Each number is 200 + 40 x the weight over its row's rms, rounded and kept within 0 to 999. Layers, rows and columns count from 0. The size before them is the row's rms in percent of the matrix's.

# gate: layer 4 MLP gate, 704x128, rms 0.0902, rows 401-409, columns 0-127
# up: layer 4 MLP up, 704x128, rms 0.0802, rows 401-408, columns 0-127
# down: layer 4 MLP down (transposed), 704x128, rms 0.105, rows 401-408, columns 0-127
gate401,104,223,169,219,241,200,193,226,209,118,191,218,187,118,222,189,210,152,169,201,165,181,207,122,181,162,157,257,280,144,279,166,158,249,191,223,285,185,154,242,147,102,203,244,214,161,167,284,202,239,237,199,225,242,164,228,207,170,194,217,146,190,201,223,230,209,173,161,139,160,188,196,197,163,122,193,140,230,263,198,229,158,179,172,111,222,177,154,187,256,235,212,253,172,240,195,164,184,216,280,222,237,125,171,167,180,180,176,270,230,238,211,240,160,248,274,205,251,224,173,257,201,247,210,191,201,181,228,224
up401,097,167,153,159,198,246,140,162,137,201,269,149,263,250,88,227,219,177,190,114,185,187,253,205,112,246,169,203,182,168,176,188,253,176,280,218,178,176,213,241,237,216,183,249,265,171,229,328,194,169,214,176,156,166,234,213,174,205,170,219,183,168,179,217,193,204,242,205,174,248,223,221,289,192,223,241,222,125,183,144,193,214,223,197,230,213,306,206,256,178,208,179,190,185,144,161,199,204,190,207,188,177,182,229,217,196,225,249,234,217,177,219,176,247,105,259,172,197,125,229,214,172,165,202,183,187,266,163,226
down401,100,156,146,189,168,202,125,107,173,223,159,124,258,241,281,158,155,175,275,243,223,225,220,276,208,181,234,213,145,234,211,239,160,221,171,214,200,195,201,195,241,190,205,98,230,177,239,236,259,199,252,212,218,212,200,174,219,213,197,232,166,306,142,249,175,172,220,187,157,206,251,197,276,194,149,180,260,253,250,234,187,162,179,220,199,205,247,192,197,194,141,155,256,162,153,155,255,169,244,204,250,243,193,226,249,216,143,173,257,242,190,203,230,231,163,129,234,170,176,238,211,219,218,174,245,123,175,169,190
gate402,101,221,138,194,219,213,218,239,207,157,264,131,181,206,192,214,209,193,129,220,246,167,149,196,212,194,223,267,168,185,243,252,176,169,244,183,263,189,139,230,163,293,224,175,188,176,200,200,231,252,274,234,242,296,226,189,243,118,174,216,129,144,204,185,221,213,182,162,187,139,184,126,190,147,137,219,235,223,207,208,192,175,200,168,204,202,241,243,263,158,151,119,257,192,211,160,236,261,178,160,186,144,180,169,185,156,209,197,85,221,191,147,219,175,224,218,209,166,174,198,215,257,99,135,225,212,222,188,197
up402,099,226,206,207,164,178,226,163,235,217,245,186,159,219,162,229,238,222,195,207,175,178,227,185,194,177,220,166,256,254,183,184,218,148,317,224,168,270,156,233,184,188,193,130,227,70,233,200,194,198,201,314,153,194,237,217,199,144,187,201,198,210,213,142,265,228,155,187,217,103,169,151,157,166,119,189,199,186,283,248,211,217,180,191,218,196,200,146,239,223,129,189,244,212,224,200,149,210,203,172,227,152,171,142,231,172,212,239,191,266,160,245,278,255,205,205,198,206,254,274,233,162,174,217,201,131,246,179,225
down402,100,177,236,206,202,197,192,172,197,215,144,267,206,161,163,220,204,274,166,165,226,253,242,226,161,243,152,215,215,245,190,226,189,245,164,126,217,212,200,255,184,119,189,160,218,138,190,214,106,137,219,206,219,209,186,211,147,257,115,229,244,192,220,243,245,108,169,207,164,244,139,180,125,271,240,109,191,219,176,185,240,180,133,245,300,165,227,252,180,197,160,207,187,198,255,231,176,156,266,204,163,144,153,191,228,227,210,240,203,206,252,197,162,259,204,227,240,227,236,229,174,224,248,223,167,220,152,189,150
gate403,092,236,192,239,202,211,236,200,244,241,199,185,225,203,275,206,133,169,152,169,206,192,191,191,221,150,220,264,189,269,137,212,164,174,192,155,262,248,167,109,211,177,137,219,164,178,222,211,246,141,200,213,324,189,185,145,155,163,245,182,97,202,187,262,218,250,130,186,171,131,270,197,190,223,208,211,253,181,208,143,173,214,152,156,222,242,111,230,243,201,188,171,207,156,220,212,266,226,117,130,174,227,214,223,231,167,206,195,208,182,174,147,220,200,206,192,230,212,256,221,194,281,227,162,180,206,153,214,136
up403,091,162,137,201,257,126,239,234,151,142,264,214,167,186,190,224,145,170,188,217,226,220,190,179,193,164,162,215,235,200,221,175,233,250,194,231,159,136,223,271,251,226,213,185,232,222,179,182,189,272,185,200,167,198,229,278,197,156,259,296,265,182,224,212,189,217,188,208,293,259,100,193,217,159,182,242,134,157,218,245,171,133,265,218,204,225,241,193,204,156,161,150,166,178,158,192,241,171,203,174,228,187,260,194,204,194,189,266,171,260,190,272,191,152,189,257,136,172,139,229,243,232,203,221,224,147,279,224,243
down403,099,159,122,187,235,181,245,205,173,185,246,191,211,172,240,255,178,132,160,260,187,221,200,124,190,169,192,306,201,218,242,210,274,237,192,207,216,214,151,239,255,201,211,243,175,151,177,150,237,226,247,198,195,128,229,237,166,173,160,191,199,180,217,207,289,225,181,199,225,235,119,187,178,205,240,265,209,183,177,219,213,187,190,297,177,237,118,195,209,138,225,188,214,180,163,149,255,284,189,164,131,186,185,231,193,159,214,210,181,200,169,196,233,89,285,213,199,265,198,200,229,209,197,216,142,232,283,143,181
gate404,112,125,232,267,171,145,199,177,253,97,234,223,223,182,256,178,210,139,142,227,190,178,275,145,197,158,239,217,198,203,183,293,211,178,169,277,176,161,176,239,214,144,198,204,176,182,209,163,224,210,225,175,198,216,220,246,254,165,203,179,154,215,192,227,220,199,149,181,309,245,198,173,146,201,169,209,231,208,240,214,266,186,195,286,187,218,139,241,234,188,154,163,233,190,203,157,245,243,224,185,189,172,206,229,232,181,118,154,244,239,128,178,285,216,242,216,251,174,254,279,187,166,147,196,230,191,252,168,142
up404,120,301,208,204,172,187,160,180,184,237,203,214,160,198,178,149,161,184,249,190,229,187,108,222,280,209,210,211,165,133,244,202,181,203,211,149,263,228,181,192,159,212,208,159,166,218,240,245,196,249,203,179,216,209,200,138,164,217,202,248,159,158,121,148,139,174,271,163,211,105,273,174,183,204,204,172,189,218,214,134,167,227,99,188,174,216,222,234,149,192,221,176,167,197,167,210,244,181,173,269,173,239,211,107,208,264,229,236,166,152,205,194,154,231,194,310,206,203,225,176,132,275,209,260,211,172,163,246,219
down404,100,206,242,239,190,173,157,199,159,250,214,229,216,108,141,259,165,219,168,216,235,190,141,231,207,189,126,157,210,188,243,234,205,184,178,155,142,185,242,236,157,220,248,181,157,208,233,244,226,274,133,204,160,200,225,124,246,249,158,268,132,216,179,179,228,291,190,107,247,174,187,225,216,169,205,260,157,170,214,151,173,224,198,181,180,156,230,230,168,168,201,224,174,276,226,229,280,144,185,268,141,190,170,192,229,180,191,184,141,182,216,242,172,157,243,308,250,199,226,189,210,150,253,201,240,160,180,182,232
gate405,091,221,252,266,187,141,223,106,229,207,137,199,184,229,233,224,193,162,249,191,185,161,205,185,202,151,138,195,102,121,212,205,182,216,225,218,247,212,209,157,170,254,111,191,206,226,179,225,121,261,237,204,216,257,197,211,151,212,200,233,183,156,186,174,148,182,187,235,181,218,159,245,204,169,218,227,184,190,109,137,221,252,173,169,143,152,150,210,150,196,212,260,288,226,185,256,197,205,213,296,182,270,151,161,178,188,233,124,140,257,181,180,156,163,215,180,260,194,193,213,204,225,130,220,188,135,223,206,198
up405,095,261,225,144,173,237,154,155,183,210,167,150,133,262,257,162,264,172,204,162,201,228,171,166,155,197,216,197,217,197,149,158,229,141,246,202,226,190,151,203,207,177,143,208,207,272,225,242,162,178,202,181,215,273,200,203,210,212,222,212,238,147,214,163,262,224,161,207,161,158,204,306,254,192,190,174,208,190,123,236,304,172,172,206,289,236,146,240,216,242,225,202,219,182,239,185,195,266,265,224,207,258,196,279,185,176,143,241,199,160,230,230,238,285,224,187,175,121,166,171,240,122,204,172,214,159,213,160,168
down405,093,214,246,219,240,120,227,237,166,283,203,224,231,159,178,230,229,211,224,202,220,188,153,216,242,214,142,225,159,203,197,185,164,207,189,196,161,195,179,135,161,244,200,172,181,238,213,185,239,129,172,164,246,300,219,163,197,261,241,155,199,258,154,252,145,114,176,134,223,187,189,195,239,164,187,207,228,156,285,138,205,222,236,179,158,196,236,152,171,280,142,232,155,176,128,230,152,228,206,190,109,177,248,218,179,190,176,214,199,248,174,193,167,206,219,179,162,98,199,136,253,226,206,171,159,107,233,166,206
gate406,093,185,241,219,242,145,194,155,199,233,116,127,161,163,208,196,202,156,157,169,303,211,170,191,133,276,220,214,244,236,267,191,223,210,207,184,242,248,196,186,239,87,233,149,244,183,188,151,210,174,185,138,203,224,239,200,228,155,213,236,217,206,234,220,120,213,194,145,243,158,238,150,173,197,232,205,219,168,182,238,243,166,148,230,279,175,199,209,199,233,204,267,200,175,172,146,217,275,204,175,225,244,163,161,267,203,242,171,202,271,200,148,241,170,281,144,224,183,203,281,185,209,198,161,154,137,155,211,231
up406,099,233,160,218,240,159,184,239,146,228,135,166,214,248,96,186,192,151,232,162,206,179,146,196,129,238,209,159,155,147,168,183,201,137,210,219,237,205,169,215,230,199,142,224,214,203,147,208,146,205,208,206,199,218,186,238,224,205,311,164,189,126,180,174,206,211,214,203,167,245,243,130,261,233,122,203,123,200,227,203,192,140,226,218,202,235,176,132,192,210,188,239,244,136,192,185,215,178,255,265,276,231,127,226,173,179,191,215,277,150,186,266,143,210,249,172,145,250,165,199,152,216,157,201,251,223,234,238,131
down406,100,230,170,192,179,157,234,210,231,179,173,163,102,236,197,195,287,198,195,135,163,181,263,219,176,187,247,167,180,252,196,205,254,171,198,201,134,186,121,234,197,188,246,161,222,158,222,185,250,149,159,231,125,234,218,295,260,182,260,240,170,184,184,155,112,215,248,144,246,195,199,155,197,224,137,196,123,201,239,250,242,176,240,193,153,259,177,159,188,229,167,246,229,242,258,213,179,202,224,193,155,213,196,175,159,97,180,167,198,237,204,215,199,249,274,213,180,207,232,278,207,189,162,166,151,215,195,242,136
gate407,110,182,146,214,148,168,206,168,289,179,222,235,206,292,142,210,204,196,159,156,197,171,237,147,195,213,215,197,225,286,162,267,231,190,199,178,122,212,197,243,236,154,246,177,241,255,131,160,209,208,178,196,166,141,173,185,125,154,133,266,202,202,142,147,201,188,187,142,203,163,199,157,233,180,250,179,187,213,147,247,182,149,248,199,175,160,217,112,233,196,168,195,189,183,176,279,285,203,226,131,196,177,215,253,252,186,201,195,195,222,284,245,151,239,241,153,182,191,157,214,178,267,176,263,147,150,220,198,187
up407,105,144,149,162,143,182,180,173,226,179,157,120,247,132,181,226,176,177,211,195,200,141,201,213,198,264,215,230,187,199,193,195,184,194,156,239,192,213,218,211,222,194,180,227,162,133,212,180,150,233,197,234,114,116,172,148,175,171,204,234,286,198,211,138,256,234,155,251,174,181,213,271,147,201,158,200,146,257,194,264,231,220,211,235,129,152,200,131,191,142,179,289,147,167,202,149,190,197,243,218,234,134,281,276,177,133,205,166,239,201,277,143,247,202,207,285,204,192,174,204,172,190,183,204,147,195,183,204,172
down407,104,228,201,203,166,194,246,208,300,189,186,194,147,206,213,222,221,209,237,269,206,266,152,171,249,209,243,220,232,196,186,189,204,218,210,221,264,167,215,189,245,213,192,186,224,198,213,193,220,188,148,183,181,181,146,248,228,189,247,292,195,199,162,249,190,169,175,220,267,233,155,210,261,211,239,223,249,218,267,248,238,183,209,239,183,174,149,130,178,193,238,226,233,190,210,237,245,146,188,252,200,227,156,284,181,279,211,183,188,182,303,150,249,224,190,214,200,270,218,202,227,248,329,153,250,217,88,173,272
gate408,088,211,302,219,176,163,131,193,256,167,137,137,171,139,214,228,232,148,161,235,158,292,294,170,239,154,221,207,259,208,205,186,191,268,150,196,238,98,171,257,174,177,151,150,137,163,209,190,242,210,136,174,202,161,247,248,223,184,221,221,236,223,208,231,168,227,220,217,180,194,268,178,264,165,169,195,206,196,185,198,196,127,270,241,229,207,156,151,251,232,186,210,228,211,179,174,281,231,188,196,192,158,186,257,127,226,224,219,141,213,150,138,203,192,206,254,264,167,215,233,218,198,155,230,162,192,228,203,172
up408,085,213,184,152,245,230,265,212,231,199,276,260,181,160,179,208,85,177,182,153,173,167,160,190,272,168,131,203,155,169,198,194,184,190,228,206,164,279,176,141,238,244,223,194,232,185,191,256,189,155,306,209,203,112,182,193,171,221,205,213,198,158,193,166,248,151,193,138,214,200,190,166,224,230,186,183,233,165,112,205,158,266,134,207,163,194,174,204,166,163,217,167,214,162,180,193,201,178,213,213,135,215,237,237,267,131,182,231,247,221,225,279,207,192,106,217,205,159,161,229,208,256,280,252,213,193,251,228,252
down408,087,146,170,136,202,237,195,226,223,163,248,204,167,136,167,254,189,158,141,164,145,219,288,216,238,166,140,255,176,162,213,184,258,253,160,107,214,238,179,225,240,175,171,182,199,262,139,158,199,206,275,208,174,202,258,212,285,205,187,291,223,131,215,198,206,217,219,89,189,240,143,144,173,261,142,213,262,161,159,260,210,225,191,177,227,168,160,166,236,170,214,191,213,193,205,146,242,156,163,231,230,190,194,230,210,194,226,217,197,160,206,221,276,183,218,198,140,143,216,224,125,238,247,161,215,167,186,196,199
gate409,101,171,130,256,174,259,171,193,167,236,195,176,221,198,247,138,235,197,212,161,164,209,204,179,179,161,154,251,187,255,165,217,146,214,175,198,201,208,222,201,123,181,244,198,215,208,196,112,180,162,207,202,190,182,301,188,246,255,234,226,272,244,216,161,217,239,212,183,223,257,231,301,241,195,128,283,197,216,245,213,232,232,143,172,225,230,153,273,257,200,147,184,162,202,197,148,228,217,165,183,188,208,214,226,168,176,162,169,203,122,198,227,206,250,209,195,191,74,191,278,187,203,194,186,198,128,281,237,265